Each number is 500 + 40 x the weight over its row's rms, rounded and kept within 0 to 999. Layers, rows and columns count from 0. Numbers have three digits each. The size before them is the row's rms in percent of the matrix's.

# v: layer 2 attention value, 256x224, rms 0.0428, rows 193-252, columns 0-111
# o: layer 2 attention output (transposed), 256x224, rms 0.0532, rows 193-252, columns 0-111
v193 088:552492433456479537454530518510470502557417473607514503493572460592490490493533475427496523473533482476499462521531507463512495470500521526456505536557547530498493421527552465500468470499448528535524527452436464510453524512529502508535466539446446427461524520496537455524520512514488452492538460442513436400478516503459483480507466515458
o193 090:551550463517484538526493526491539434479529549510477420537502538493523523475477571474475489554463565574514451486474465490439516440527436512500528482529541414437542523543503462491580572461512489531527529552534493521439460512461595477493485479549527531470477474525397510547446456583506503519494511536554496504506477536472443564520532488581
v194 086:520531502566458511503457486441564480547556475549468439520500473420501522509523488559493456555495536458475493479455574491456477498505506448510543469478506495531560512496447530562381472457567564536472590476536490491458470549525505495432447416494497485470480504499509456482496527473526476499441553447518539514465475506460567518578510459549
o194 085:471521549507464435505487463468500491478425470469568458517492501527453472487465504493462575506430423504499505492491455494581531456494468492521593551505506519558487474397438491504466495547496520400526455522461566490506525490560448526522466521508490422489486484442530485554511546566478525514567474532483487549503437452497558455475489535467
v195 088:517559499575449471498457523478483509520560518443434429596497499521466526510451532469561533610580454466542487528523440493463481492495501531548466526432487495560539546500517480540463613460478559499444487540456512482508490464458539459484530499547541545514482436476561559466459536546492490537467460505485497515504550581444465455516520480521
o195 082:441521542529440418489483438539506428511480530461567555501477459445522419516505405511491518425430529513484519555490481454467485490498530515488457547465430539491465470546466502435470460479474492503547424513547474508485551512510460505476571569451426534488525532492521448462538416535527585461518480514499576536503468471571548534565450477462
v196 083:503466578465476504549498488445572498488480504458563544496525553521436442443571490491516499585502578500543551524457498504468528490476488544467435487565513454497450493513529573449568530577515484522503531486500457460545492491499419532623528532490548467454606481566495479560531437548443453477448519473436448542485462524476542486535507504459
o196 078:497449452516605475447543505436491503425541473605417578505563505443515520517467538496459513535563555551552499539478503490511510563526563535550496492533483484493541454511497501532535548471531531477459525475568507520540506523464495515535504486475442506555507450490477517519470564449527501559516462468498484464487466465510465489445534501559
v197 082:580556449491451501491532566459483501499470515563481521510517450464476506438536477507459467566447487542515475561491571471531446462483519561508595447527505517531525526507540500495563508509516534507485448537551434460461533529523544533409481482462432489469581507457598453542448516551435458541476497531509480538512443443522496535561562506458
o197 089:466466519547507546557545472556541562423575492581552558558464510540464465538447447538510424438556507479472603477475486477475464575523503538485474572555515504434473516526579410529486518519562490510496502520476460512527475461489528548515531523523450437542514491494438496560443471492503471466443521535470540465492565513570552577465512458490
v198 092:538520492556477555532473489623537525504454518473514503531579570472449460507502459538496475502580514533511518534474522437497457453498512446479526534463536492475472446516560484461553464546512506461449471573544511444461486528473589570494534483468505525517500537522552472371490512487520516490513564537554553447489484487526516563479455508421
o198 085:506526518504489532522491509513494566508608578469499539550499519460549540525538482507523443535469489504532487504523535510485535521482520572474489544543555494460465494542603539527459552508481521475531505496507461455507518458539546493470505495493537522523530529489483492540496496515539486487419475585509525585511540542473488494511584483503
v199 090:473489472521499484512558487500521544496513520467512416533495556485471530481463456550501492548488462553468515385486574416595409471488525509472503437497459531456482498469528461482539471443446521551520534522537492517399508500529527496419490441534502521450562552491574510470508499523581499573561533526560503533489523478520516510522476477528
o199 090:488464542554450542573491512466473510574527569478518490549462501533449535510475487496444490440467477442458523498494504506493521523464520502510497508477490498450372558460483483563562507480585565460503478488418460424552484465519530519498493507517455517462528502516579439467516548440447546488461503568538474536544491518568536446524557552465
v200 088:494483538508467492504514531471508529548556440567501426483517493576525466448497517530510513498567574453531491542491582448553494541550508481407521476524443445468543527517502491503481424439469433452460486448483482496506468479538560512404519551518492544467504432493527495497488492508602591544522469534571476526475514493433474513488500467449
o200 084:550496477508525505590507500553482507528522498513507469517486485478440529535463547413472467502398418563491554441487467529471571550477514534515540482507479560463462551520591513495488504499506530496468540471471464496493524452530562529445452534448497546504507541538459392614421504506469473522536517507557498448524537494489508575515464582501
v201 089:447435538556502508510453549505525489487551457474523449508487443446539527517533539494562470528524477520483496467545462522484556488495468522502466466465502478544575558512488485497424574487585463438559509498460466541478512493483513482476567440548602526481445478467464531420544469475575515478500517486581399575479521544530519481502431548496
o201 090:508480504507426468527543478483460503525439569453444491424464445474457470495482505501474525499422483488518412581494551492532531467501484494533514514421486449546462512501435582496426440521468446498516529512530494511432519450539497485475481500520461519430531483537574498499556450477481518572533468461422478480554454481430529517522485586470
v202 085:491477456508483501533517435556474506569520584485533498460471473516486554601478527494598424461553438547542448524541559482471585465459450508450530547507457490553511576528456496519435441480481552470476539545507551500522462519486508531512473522436518542521520452504487533521505463437434517511477492433604442494481454505502482483471469497435
o202 082:546566533452546468420568480522521491439505477497474478419558531521511452461583547530565502523408496528521538568479468506537498447518560523542513473498527468511581476468559464544511495460520420439431546529477522517443499543558489498484518473494505522529538439471499531475559476568477510535526481408409466443521525509509531456514457529451
v203 091:572540460483453489486483448535524474537561527518491483561498602535481527534542437523492480468542490463484521471495477450513512455533484454438507566489503531534580441463518507460545478551534570499546519523610488479521441487507472471534498512483369520498600486432530535462483464468494544537504545493453442487466493522415477482442548512488
o203 082:492530456511564502540485491514450489513544529492522474515507487456483480458526577518542553491448461560465516523455537493566479481505478549528490491548528440432541452507506455529526602520550426479542573536462486586480533565464492487569536567564480470527475419537457577524480508497509509509531491513520572483479469497529550474564531418500
v204 089:542545442502532479519515497506521442473489498506495490476459538498532499470571517479527497527587459455492509593516390564469454466489484454554462446534509560481467475471518478589500576486544553547511507503464459470472494553462540457576564492504443492497528515466506402576525479531466463450502446515522496443529512482487478555509610517491
o204 086:475475572523493468522460443486494563449535480527513533576563479505506480441493432528546437426459480526494557407504553463443509501553480452441545548469422500506548491529470502487561557522470589485492504551484444452566533495532453500515599528488431484553434419483471536518508449443493488457526535522467497471525529484438534483493448458557
v205 087:508446565488555485509486495614522464454563526491484392467523497448514428544459448554428505421487500460529471424442549528447449562469506499506443529487495556474527429509454433614517522509548457475494499439441526536515511444459493491444496526498512480466495490464479449569519545435534501449478467468519455474452448549501541550492547524536
o205 079:518557570541534503533451507442495499547454491432496490535545496502503569493546554487486522498460532485517493434520499487479492501506420430471577548516517493551553507414514507447455461576423568481510457488533452474491548528459499509531495467470538474502501519499552494479517540445451452481550530509604476411459478495408483453439437530458
v206 089:506523515544527541533509572522560518466475466511451511490490478523495474551522504563446503473574538580514473484530533524434551509470505454533475550541475560468506444581469473552509478481512439497495491542414558511513507446480522513590524490531494473477491543553404562523549550551475537500502513477449511455453492491495507480454466475500
o206 088:543514463479474547511492565509475494510521522368392473494558469435605581482517498462530511539416533494586439399556486494483494471489442508533497487487482456528544506524514476432516503496411527544511473479561399539457543524523540424478421466503527523506542512520511460519523428463521425525523499535513514541563460458411476502493575517504
v207 082:565460460500505521494399470472495488509454498557532494503513433543525555484541494444495528470443506472479433491504526478573487539514597432496531524456489506530491543514533516482520407529447511466553502510458443467583514533555572551456416480466516500505509468568514536507518487434461439483515466447474567508430567554520535486523464462526
o207 081:510531469453480517511483503559460439472493511495490412432454473509422522514479546522496487556498455541455493487481432493558562438535425502514476509580600431470457486508475554525457499473485395498454538498486550540482461471446539443487438465512567487497487491450443503508493488534494470483482476520435481504457434489531421546497469542469
v208 084:483440458528505555533491481480480448495502513543516464463500492466549541458453512540467490394495495484463485510505451515538517537534563529568538456512485472531525533522450559523477495537534523514508476468530521494386515493470514514536453480505510514526529474536487486522497481508460460519561438523505424469469557515535452554522514471461
o208 078:527499483504482519435474479558568499459533454466478471536512541509433488506527536480547471574492521520514571540492438443499517531590499457426486514533505463499573536507519503504442469474461364464519550516433565515541502491568429461508470518559527480546406532405510482550532488524462480511459569507489518540510472556447475519472406468445
v209 090:492449586547532477493532553427564465509485535503476473498487480460515580468559516535525482474468468482537524515493542504553486507551525469408544465499540513513485581469507498512451507471489444496524489518520440569460448547475447567430471535490519539431467557510515531470519453493544505473493542438447409520527461494467520522555554514517
o209 089:533441457571535552541579529508512523504546538461477447439511459505403513534469530456408541525501544460445501568514498502508528489520513488518585487474518475479517495415485524465518442537514512409499513508475504499444453461554527470477473467468472483432504519446497553502505522485493552570528472531558454479474552486480512484495468616451
v210 094:483464500527512443505559537456491514495602463471561454491451424515541500524513464518457524494482464400480520476495534496474530484468492537530467555521519483473464517549513411493517551436459541545480517486468481542564473436526462481552530581514477506515580525446483476454525535448548518508541511474562544498514473470474526435446440561525
o210 085:541477502496543527514537460474518498471465497467486465539565531510481475471518482499490567573499521547525419553428437508438456529525430483501492502521495558447497489502460507517560501548503530444620499523509513536441504468510491563460422516470499504434488491450562484471451541530469504569520494435520415528492553489479516532530502532539
v211 088:480467556490469485555449459445506467479452566451479497408514493466503498527551542532517534467458474505514529509537557481459474520495492469529501540508453515532516481496475583410419583538504431456482555503460544511486525437452476493589581507523512444462432482549465569499532472500559564485492498550528480460509521518546484492505491538471
o211 087:551584494436516463468529476486524491475483475456408531512504434528522473570515531478449513434518590491508454553566426588481515485547549588528516493544464465579538486496444485494509462514480456564432476490488469478468539519538489447442496493445470441483526537464502521510491460483501452550540537482505478530534549498410523482478487582530
v212 095:464490514513520550521539498453523458508461448525526473517536444582539480514506506409613470492503463442528497496483449504525517556501495465547496507460493530472465479528479544540563498598501555538527442428505471501485545460511548462550447437490513409498539452514533473557508509560476427499464459474477456446500456472564489491527486452500
o212 097:475488437498410548506503507513533440459517498601497430533454521544507574470454513476451513547477544528494513505469511428513462433523574489460521517460577457431531505483468526550523523491530513508473555540438447515516480539427567480527522460496504477495442548478448570473510447495496533504531505507488475495468493519463450582424493483525
v213 090:487487499581503567482469471508510519561464393469457437525498437491466537470590423549459504523509572526502491539501473461445483529490553500476467424473550530537427506574458522504545517514472428451477519471502461465492582561504521477445440415460460444509446499501547525483508488558432488470416492502454527490491555546521450471494545435500
o213 087:486501530486352483451496525478543486558533597501466500534525467518525490561472464510524434489492490556567522508557504543461537496502537490489496554481548559475491505519456518452505502484465473501452480505605526443483477462483478527482517496560566467503503505491444478485508510427615496436489519579446539554481445496531515539440492482580
v214 084:484497551429491483473542471526523486517535511464534507506462491552488467479529486516450492425505479544471449510553507451454519469559485487545444562521478499487508443543462473562468567546546457532440518538506550520616471409487545489565526492475476463481515551495424486531549510493508581534454470536493435470456459470437526513462465496463
o214 087:592526549471530553541476586493468451528454502450458542430550528470525559447527559471485559527455559523552487461500509574513523489532499570540532447477453511562473490487464499492522479487488488524524573523522459481399586584519476453494491555488462495443568480547545520460464539464506449538552527482500514546483490488408529393545534535490
v215 087:494541547502523528512477494487468485529415462567439564500527565512512586575515532494537546508498515532512539541525506516439535534458506445531424535525541469520501459524557479458525408431563479496507489484543489509482471523467533504499446622513439503543514437557587441476544480532429541448462515515486436552479500564534476481489521527456
o215 083:517508514506474496492418543550516457460510463509569497481457485476518525443481497504460448485536517494507440562571459511531478473527603540493492491452499470480564506502479517467481493486436469519559502466446515562473500507454538454541511472572518498471433543485481553437419431547528553523486455479455551496444485544562513551471494464516
v216 082:505522402511508569523520526524499483566515495542555472471543491536492525568531566566531507478436455529546536474530509537575546474519497539420540503480494491493516542423484578553487464561444552500542499483472452484527479523554469514557476438511497492509567497464537466548501561495524482462500516442466463507490495502472469543508426502444
o216 085:512521449492526596553493533468491379523478514552460462485463513480451523466498569410462509509426538517507551523421546480458480500532464517523552499537487470455540495483493525499494485469494508445492528544499479527496567498434551454495485448602543539524497474504410486533475499515423521577542544475535515515518454503447468563533526516525
v217 086:541531469446456489505540454452532488458459536452543461434569513546507494485477519482520501529548553466493487494506528481536473537535487529495490539538564524506459535511477496562484455490474576557498528445517572458516474566518547553389534477503510487513516482479608481504465534513501388563495491487565553578517502445559480457547554507459
o217 081:455473548465511464521535467484557593440526462622579517558502519493471487530542493491544493439540420458463577527496534531539470509408523511442487521469529463552424477508502492561509529509599561504456511509475463441532501461535484512533538503506494560569490523434434582509488482472520492506472461471483484471493544443530568520505473446500
v218 089:403446531433478489537500474535476493476507563436450473471522555432528438527434499440503518462528590476483452409487531492538532510456530468512470482548552476544477531534539464493520482561461441558475501491502546464541536560468466562470510484493586515446539470527446558491538355537448523481450493494488486570528454554445518500492527466491
o218 090:529503534565459469406472472488541560526486553517490615472538478488492494466514529457522452507559471474488566565499452518512479566525543472517460563479496498453505458479519433533490498441533484495446512534583497554532436548527481553552574537492537470555502441524509463461486574504563482437473449538534516469463476467559475455461519473526
v219 091:544492449539481465498456593582525521496530484513516528446449461491560490416543491501455502474488549601490464504497472549543492530468497466452516440490488495542511476523449485547478449514501452516505531507509516496431547484497498492441407455525539522522511516540447517476527509561431576555506576439493484494395518486541478463490473455475
o219 090:440470534529439542537542480449463588476540548411432440481456457513447512475475516477473536599496453456553434455520579429547557494502481546559579521462464520478466493497521512511406425501463474459520430435463529490510455463559441525558456465535500488497492561470530477527549525501537422495454489531436522547492461476456507538502463540464
v220 085:441541541504466456512475554495442529525557490478471530434451431534458514458446518542450509519490446514488460466499472469517475444536534552478463445479486473503538583465463527561469569479505491485527575540513491453442444517503475470476588515524540487537548464498454504483497547466622558508514525503420505565459514481521534489459449578555
o220 079:509479511499577492494459461511505540513438568432483475514495531455420392538529389453468563521516541518438480489497519564511563538509504518535528499453502565574449518488466561452472479462449541534502479522506484473499568474503464485479501481434451532538485493561589472574493542450490491516467526535483508555606507497500509468536480516494
v221 094:512529517526547482466548568528485486516454545463532511435512559531512464562393536526519488479535567534491478500488530505456461540457433460560476536477473502453445507500512579419534558519533545522473502479463505502457501460437543591431559494538463515487453462488523552508516458515507474486437438592581568538566472491478520485482529460487
o221 092:501501524474515490486514527520551560471525438594574634539452483498514498499549471441489457431542422454456482504517472510485473513494529527417475543442457556484445467514530450478564499530473569523489521443559482510578498526526566489503513510421489495520516543495454493443454454437491501474511506456469486536556590475544541516511530499514
v222 089:527532453508463479426446456439558548507496437548473412550486442468478445504532447457470446474537492515475450551512526430533464467510538519487500495466493515509524495527543551506514468523485490512498553481516464507482481545501595531491530533474491406511471466536583449490505569434527462550418475462457469478487541464504435489457616535517
o222 082:472507526511450488509426455492569452474480566518494484491516532559455517500478435498487487468475502523514518481515479493534558466430554492472485504484568524509440551490536530478445508505493489537470537527466523500499504488513465508504488515606532504498511564508478521535502473493542534480535446606537526502578482524515517549476427345539
v223 087:458433593503483471508521498408568428459573548500510521449518425437556485538535489473472524508488520433468492518472578533467538504555463472533499420445550455454526554560498501528413506523501478458468535505431586540513467506478450518500448479543505440463461564493458514555514506472464525432517514500526483470471507488496547513479514492522
o223 094:531481542471508431544518527517494549520459451421458483461525490499469505510511537465510563497475475477537411516479468509525509470540504511517557560438485465544559461441456551496484468473508475403457481507492539505453563535546424464520510482434484441475520478475520579521522516542449490608557532495536415543546439500429529401500481570447
v224 089:550466602499511479471505525461457518543500529509575516455497512552524539450510552491569551540415509510502524462438443535558515484515511555499517450449481453468511585417482523445484469534430438523540499470533444481538520525559438536463471432517476568494514480509435516497514528445475476481385485540610504560459508524515476463592529467459
o224 086:454471460479564516521544493519469477470518474582486483475484483507490425545532589506491466515521448483418553489464502498578550565556507550488500504469513520493467433521560523522525525466579536452450426480412584483526513496444461459575523481480571502561541523454554492505487550507492510515516520459413508468489517474569504506463435553421
v225 096:510530503515452526497530435520464470521497523455575510441495501495531447492557468493487498410453478434412433529460530473535509532495462500600508564472459488507488519471489484472533507477452498542525510478534541439465529526557539513533474471446489451460488477413584505571423523514426429464433532472527497453547477508418477435543515525499
o225 091:524491479554408464476464478555446543473458498555563536478550543529527443498538528570522538551531510530503506482552448552509492456544530490537503542527496508444481437543430467520541479468494476435477527535437544542505483595541465561541583589464472444493502427419506457485493514567521533509524529491412456547413514522538474466484449544576
v226 083:465543419422431572500543501543438506524562479500512571502436511523482503488456575478479500547488510513525479510477453550485526506538502494454502434477451564532470527470502585486507515515487483472505529524480500442513513503470522406492554523520548580536456432520463527575511499512539519518476444538567536477507467496558485480443553544484
o226 080:495510508480494509470509488525517490521454498577508492555500538465548485452472444471554482486495500529455548432560525531564472466529521456502469443483453486490513535530548509477453507462411485553451501532558436431539538482502484517497535443464501503516525507516486421451518450448503482444490528447448497482478545471483495491586465437490
v227 090:466486510529514541558493511486456485497449471574566493421521479555474501487468554561544481550522471474616492574537535470531543520493504501479436555476514514531529583454556393524549459527558542479547488479560520459471472553460494506446509459494532496525495529581492513468487540484512444472505503583499464539501550523547456470512376494469
o227 085:535496447448516563507469542469487486442475530492415454544464518483518518535529460439507529556460528505488478482491474449526514488500472481488535521494431457451495566485456579515421574449559463555460500468504534524523493426471562455511488396593570491492462538456454493502509445485454458485504480522511467510511487535539482602480543517512
v228 091:463501484523472455462444557516525517394455536496495523460480450506508496441481510558485477470493555482469499470529510455483448506550492446439481431557503488447531473481498537423498445478516416508470510554479494523562553507440450472520550510554533516436513565508430527505558468483511631518499478526404549464492499512497459443476465491509
o228 089:517494481492569486499513522445486529543513470386427489471522488476524503500469513439455477548521468508487459428477484581490506532487456517521477486486535522552481537525481502428516458496405562496552509466551474530483473508521474491485431549423453500504483493577536443558456497482540470495498512534558554566459523508447501475551550560514
v229 092:522490470541476487447487507454449442513525484498531433542439539439509555446458555509427484546551525484463512544496570483530503500537492509352538503462482492568538532502435406558521554482464481394492474516519509444493460444506548468542501501556535535506480463499557424444518501545518439561539507516541504610529516451518524481541391486506
o229 087:500490508484402472507513435540458531435478511500524429545498446531509450520505504512570548523466451490498488497427553506547518490436408457556512512511493437493471535468529567486399467524547462468495546530486511566509598438537504545452510469482497446507514478429552501525525482511469515525452475510510524501442512513525505573550512525443
v230 089:512548498552458516486491503575501517531430484472391519603512423515496516549538460513442490430440506567550479485485531455447439503514559502485498468514523504480441453503521501552495496431490532486558531461504523554570552497498532478534498440457446532497494497454425537514488518539456546499548527406538472449553530472522492457514522487511
o230 086:476499554500477433501525537497507469619532494464550453487558549525526529482498506545453530483525524515553439554531483575479497454451455477471461514581578492486479532512448510442474539538358490484536436545518492473465443541568497553452513556520512546569469516537577480501541504418501426465499512543436589554508483514476502489458530497565
v231 087:511508440519511507523458514525524523548470462510524459479504381494524524509525494494533491445496431478543468585544416487502539498477475486506544450477575520511537512506491509385454559517486364532528566515512405469516493492540432502497478534522487498543560429514436494517538443527402523436462485459458452435464523526564450509489586511525
o231 082:506453475495541560487518455465476501421503506553417536440508494436433457509485454509446438553495559573492461497425500489450555447561574579493496530452541491472461495558504532496463427436518497500413476487550496522473480536501529488482510450540460479501488510480444487537544464484538476454504542456441461595532508473450467504518398453500
v232 089:512453457522493459562442515514451452469542540526503532429419575521557485563445593532502491477447494462565471508516470517486514454489428585444473480482478453444497560491473505428531475525497467440443563492516500460461525490525384541486489450536464479475514483496476480476507469489429525447502492572464487587475472516491505482518504544464
o232 086:522472507503556493495490466470515528470480409538481571501514469436477447448543539492492496484568510532463513524460505469540485562569528565499465517534514506481572474495487550503504548451532555539461484521524516573516497546498480448546542549516472543615458435503487569550541515490484456548478515442520541462506500518536500472458476527510
v233 078:486516535544455459541474458429550451424514467504493531484473487448523522452474485524389488453494542492460537505464545559417546479548447554516450465525518505480540545519446566561459461479419480448457445513380525509499483555520501479521430541490578545485436566540404481546507554479473567460482528442491461536446570564490468547530471497517
o233 078:547482514499517494473583506516481520547453492392470446415518521496488461510441511489490510585475505476559434503479482507499481512532503453545521529464507516580553468491447492463453458519477435472521500490568538511501518507522388472459484485528516470502475452491587496460533538489477491538508464439535535520487453446512514469456493560477
v234 088:524521505591492480480518564467516505499490549492457440490496483494539519617491513524502457540514461430486460556522526423505525520486449559419497504541557485544460563381516473537491490465546525461523521489514556500492517495493469473524478470507452516460473463496572518530556401532492495440555478479509467467590517460442520475507449551520
o234 085:545501470523491462477518421559535519476515428514533567490539476466441456491504525492549492454514513489514482591451510550470476491443458475494507486556524495427502465500411486479494528473485564444554544598534465492514456573541552553501527516550500480484486426506420547501491502483532448550503502434486490473513497524478535511527491505535
v235 083:536545452467515489512465445483504510488517482492585492464576514590461495429468516435507461449497527504522479476563455506509461506526506509502530519518472499419546413480521526447552488487459533500438473466562529459471496496480492557532463490520446463503483524532438496482505551525440476539454473503470536527460509493545462499568560532491
o235 082:442471507531573590480559566502516480465558474564454507528429536493489566521498551538511406587505441575463547421460468426544481541488483515495482474572504486445460510541510499587524485488533551503505519505443469562553509522474593471474466449466526520522450556504541493479436482546527500508463502515549524499454549528508447577509483504488
v236 086:551490546565535522467488523491591510583503460510427465437494465490470523520530447544456550481512466501490473440521498507546453447491439498411536524491568489530465573458493481516501529521538411502478496520534516496483478552519514494420490493553487449417532534455620515443418463562571505523461488482581498479516533498497481471535460503461
o236 084:553442506559489472508520469526458516521542560506510562482483473546432472535491500453501458441469478445459527482489540517481513520501547588514521477476488529483474495553462462471529465482584552466513503524470475483493487453573557486463528558582435485463527524495401515539495541463443464515553516551479503561527539506502568504497493512549
v237 087:534501493528547475574463543465542503435533542492522485444495548546491492520481564584456460466535491467547511530517409534536521524494460455470536384516543518511516461544508481441556566512469520504455517533554431520492428473455536586487552524489478511528581465542467516496498411553515548457430461567463473526522507479490498483501466507529
o237 080:491443511494510548461496569491513497469479455499418503556515489453527470490508427452537461542486461473527527491554558502527496529559554586563445490462390532492490507494526548563504473465607558537505560477508476505503530501508490463522485437514460518430486538536510440514501534501510521531489535475505486509560482533477506454547538483546
v238 085:546535491462432489459432481446533563557448467481464501498472534493454563478471518455550521565572511520458456540552587466503501543546534481519515487471478549475496527526440428497440495514550422422519400539495411482599542517502499540446518472529508511504449472502582514515504439507488560446471518520528471504442472507521501543553430470526
o238 078:488536553508533482528542500562463475487558513537568510530487430486573462518466438560482449401514456455487453504584539581547523512542590559477510498453540450519451501516532504479493510563499496552430481471510551488538441478510553501441563520450514454520557559458426493545513536559587571484535450537533547508475564523492493509468504557443
v239 085:560503472479532536503500469498505498516435441491508548440460519530537562542522548521530474546517510549566529535540383547492544495483501507479544450508527460495482364530512559509544442455522593536521539539480428512417493500502515511491546541529511466481517581549501527552484496443595581465590478530532472506532515505567523486509481552438
o239 084:524456512462541503492504600438547503520455447480466434499461536501506520448504449472479497503487512520501437481510574463518438491534539471533493481438470491504537532508465552537491534469483501587495546480454464453510456496522536403489453417499503520474480481510479554481524419486445539555500498422499422496532492482487485484519505466501
v240 089:510548417480500505490491517444539471478470526505495559482521529476508508460573484515457504487476479500485464479582483501540589498488443493438528447525481454492535385559504509451500497600521481540498555492551484469502512524512439578534416455491515515471542475513519484526534498504461516511504474472506518481508543478468511499502524488476
o240 084:423452521446555524507510565518478486422510520506415460452508490520516518442422528433507471560469431536499511401449502471559480499501507541527548493505520471509511552457512459582482415494543495483464497462412542584485465539507530464572523471534475449502492534483458488536505527539484506558471531542435469575463474458476528487517462464466
v241 088:516454445470470532477532529551502497521482520493546391476476527527479561522527519517533499497496481538497546495457510545419488489478514452394500495461507516510553443468498554553445464554549506437538441516460412519468512524482498465498523432493490461485499528523505459529533534537515534507474478434563440520448461454521560529477469461423
o241 093:502576491539454511518528523496484509534483551455437408515496479490481490533471563498498597550435521534523511528526554462538473458505491541530568518490499411526533468469514517504485529458496441464497524526521498501435576550491489415473465500525455508502498507493497548525515533507512509577512576515502507443528419503440475488481508570527
v242 094:568540412448511573549468546608487500526511498537524466527391545531515497464549517517547491534564519529462473463473485480594426532484541451455539475494502531455469428551560482459564456416474441526461543491506453456413493508509517488537460512508504535499557552492492544520446540526502496504581480449464521480484504487469516554546506469457
o242 089:473529495586462538596518564430497490549526503472492492520479507515474528453498480454523452518426507539527549418477534506495470500527491437528499465576515537445559517516538507527463559443524510525494535549566495488547455493524497553501487462534505555507465477540521414477503459469497490401463525567509516507490460524501494488537531507491
v243 089:519461502418506505558468481532452443437545487531499486490494529473506516483542513503545511462542447471495483410457460583457488451461534569484427489454425503511467474479523532598528527469505580505520462443526540470519433492485512464485504528480452535486491524530441473569478559429536510512565471473586525540472461475492557527411471517477
o243 091:479534555488491550523478545477509524550465519540495403546528497569527525455469557512535556504461480497527524469531500448568466503516445448525499497547476498486562522460483511548507533508509465537506537562438503462525522510433462466526451446602497560518519463473588519483552510524469526541478535483442496437548491468529440440477489481490
v244 084:543418525511477526557531501499504508572457476533461478445589420525514487488550481478541531589478526518487507536514533502463481457518510445577474509493483513537540473535477531518432448565485518502508510469515530484515545465506510509412451485456572483538447485517606435553547476486538539539512457435571513554474496526575541499498570503525
o244 085:542555537509449483468417460535520543432487454481540473541483496598427545544456515548457491460527465531510510499532494504531518464449534507464521515482549464500504585458541492478477489511475446496487501486477444412497451447479522463504513465484470458496483555461409545492499528524501542463527463557515476433488553501528450550415441437467
v245 090:495529493456520528501501451464494435442550583466483517509461499494467520459466467510439500510528519548487455512514566504454451445510509444481564463501524514469583519502498557554484524482437554570438539485553540463469537518493566603467494506512490524515493537500438520540503513517454546501482482518521563495461504461532475541473534516464
o245 091:490467585519555469464526510529505546527527509557560532533501561507444426480452514565517536474506490532487570487473452499562458514574446551481493531549478480559466528423488395499457471466554485460432481487507551461595497458563392567534503519465448536512451468522594485511536531473489539458436510555494494486474494466562495429508504481459
v246 084:463458534566533470449556476467513537460478508501459514520488484486487552514553536491571480449479506561530524487517501525436566464498471569471469509452475464445560467482491504515441444482489528464555515463437508579595509487463492473548501490518500470435418557519485536500536458526537513467518504478470412530492514488406573528485544468505
o246 090:558510542465465518477513553483485412573451494418455414386516491529499567444523543444465578547440518488493393529492473525521522488436520467532570460450482493510497510496441538504560488477452453430505525497518506525462523490520520448531477498501483477490548509533481556462474480526485486570560485455535565520502423502453458524505485526470
v247 087:535456420449565527513495438465528507481469498504478484491629428577460466504514453467526483498480430474472510502468534438522483495509532485487472557535523459531550467501495452510468529538449546533520477428547473500491501423525546476501488482528433494479551493525547470554470503500546464524594460523554471500578509438534538440526489466427
o247 090:508518502494522508582465488528546427455485480533521424562512501546477524551540570560475513475500543527493538556519486492512462478469453527485556501486531431504437571503480522517516470515546499509556504479377480506495574486492543457450421531515447459456435565445509541504454475529465512589461533528486499484477482518425498620477460521533
v248 083:539526555453546427500547544474516457532448423448523507504496540466484487458459520494506460559452528533510528521492540506509525527475493470483460548525577487476529524465547474556498437442417493528494537478558504573453563575537589509407537455471552528477580535557538498464439499475559555545456547485492562453532494419461451441460433528562
o248 087:480421480533448492476563518463486559496476528475534476514461492528506495489490454488488582529588448446465450592495487498543452460437546493459520459461461517508451504455444501484515519514527510493528480488503573474523425506519463583458462492511547537515448517514501559461570495482552560498523432501529466541503486518576555446477526507494
v249 090:525494499510507491446533582583500540512502532464448506517531503498520398546417444534510532425490532585464451471559514447514480459471464474477472516533517499505470496507570511485525522546550503480464533535461510461571519520514489513410492418506566487443478519544554497482502502496498497493399527506501563460558479469446523470476479492511
o249 090:497518481479537495468511507485494552515520552539529617517528530454491506551453473481494462454542435463484551497513517518423515522430519529478445533483466520416474512520524430519582526481464545529528462520602461501540432559526528535509481522488473515507576452528472416501513523495525426427449463519505465496516502519521501501507567439566
v250 079:541471543552520504463507497584511457485544444480533426555490476460531474562482447483515485464496516504459483489508542539527510506457510447542536468496514414554483466534456532531530495511493537511478480515521505532520529452503540578467448502498497465443522481457605475512516436475373516515422557479446551523455501578504500553449557440537
o250 080:482544572519445467477453555516451570480449569406557585493484518535498508511533501563492546473508454475496526507503499481492499528480528523541466543413461510481436487485490474472565448522472447497511523504505561537454540562505422509515522601434486543479497450521505555438516539519470523464520467573487458486574480464511545454466462469435
v251 086:460531540561538477515474498484448545518523504443541571437531504497464473516467517515522477503541516444512503526461486535523448460440447435564481435532552501527524500496462542448581587511558540490474548559550533507519454527464508583455549456526481511462488531523571494540416470520487526489455455526487527516587476487474437518451558526526
o251 091:517456527452485443423505503557504545474572480592534556577499494523535460468482457536502429443518420485452577445518516473509510503483554517456479553453428554516498500488533450512491483492569536540499462511531478447591497510477469546511550517437459445521517519484534452445498470436547572454438472477473465457536573546591564525507500455510
v252 088:505530457506546514503533580464520527466504504504506540496607502455433499551538473484548502445556466487467533407501433505442461478521529521503476559498455492457494409480497548484483605505530651470504487441440569517471531492464503509502500501458453472449428527515470487502512575508501582484562466408553498556507470482509497516458504523460
o252 086:551490551507469479553480518531509458502496467489521495597550527505458565491509554548453496484462504522507424493520499495474525452438404455412546488503468495478551532499428489470553484518419534480581453572493398464505554492478532478431488513531466556505540510561528488444469478528504497553485538475553481448564508467445508516456556559569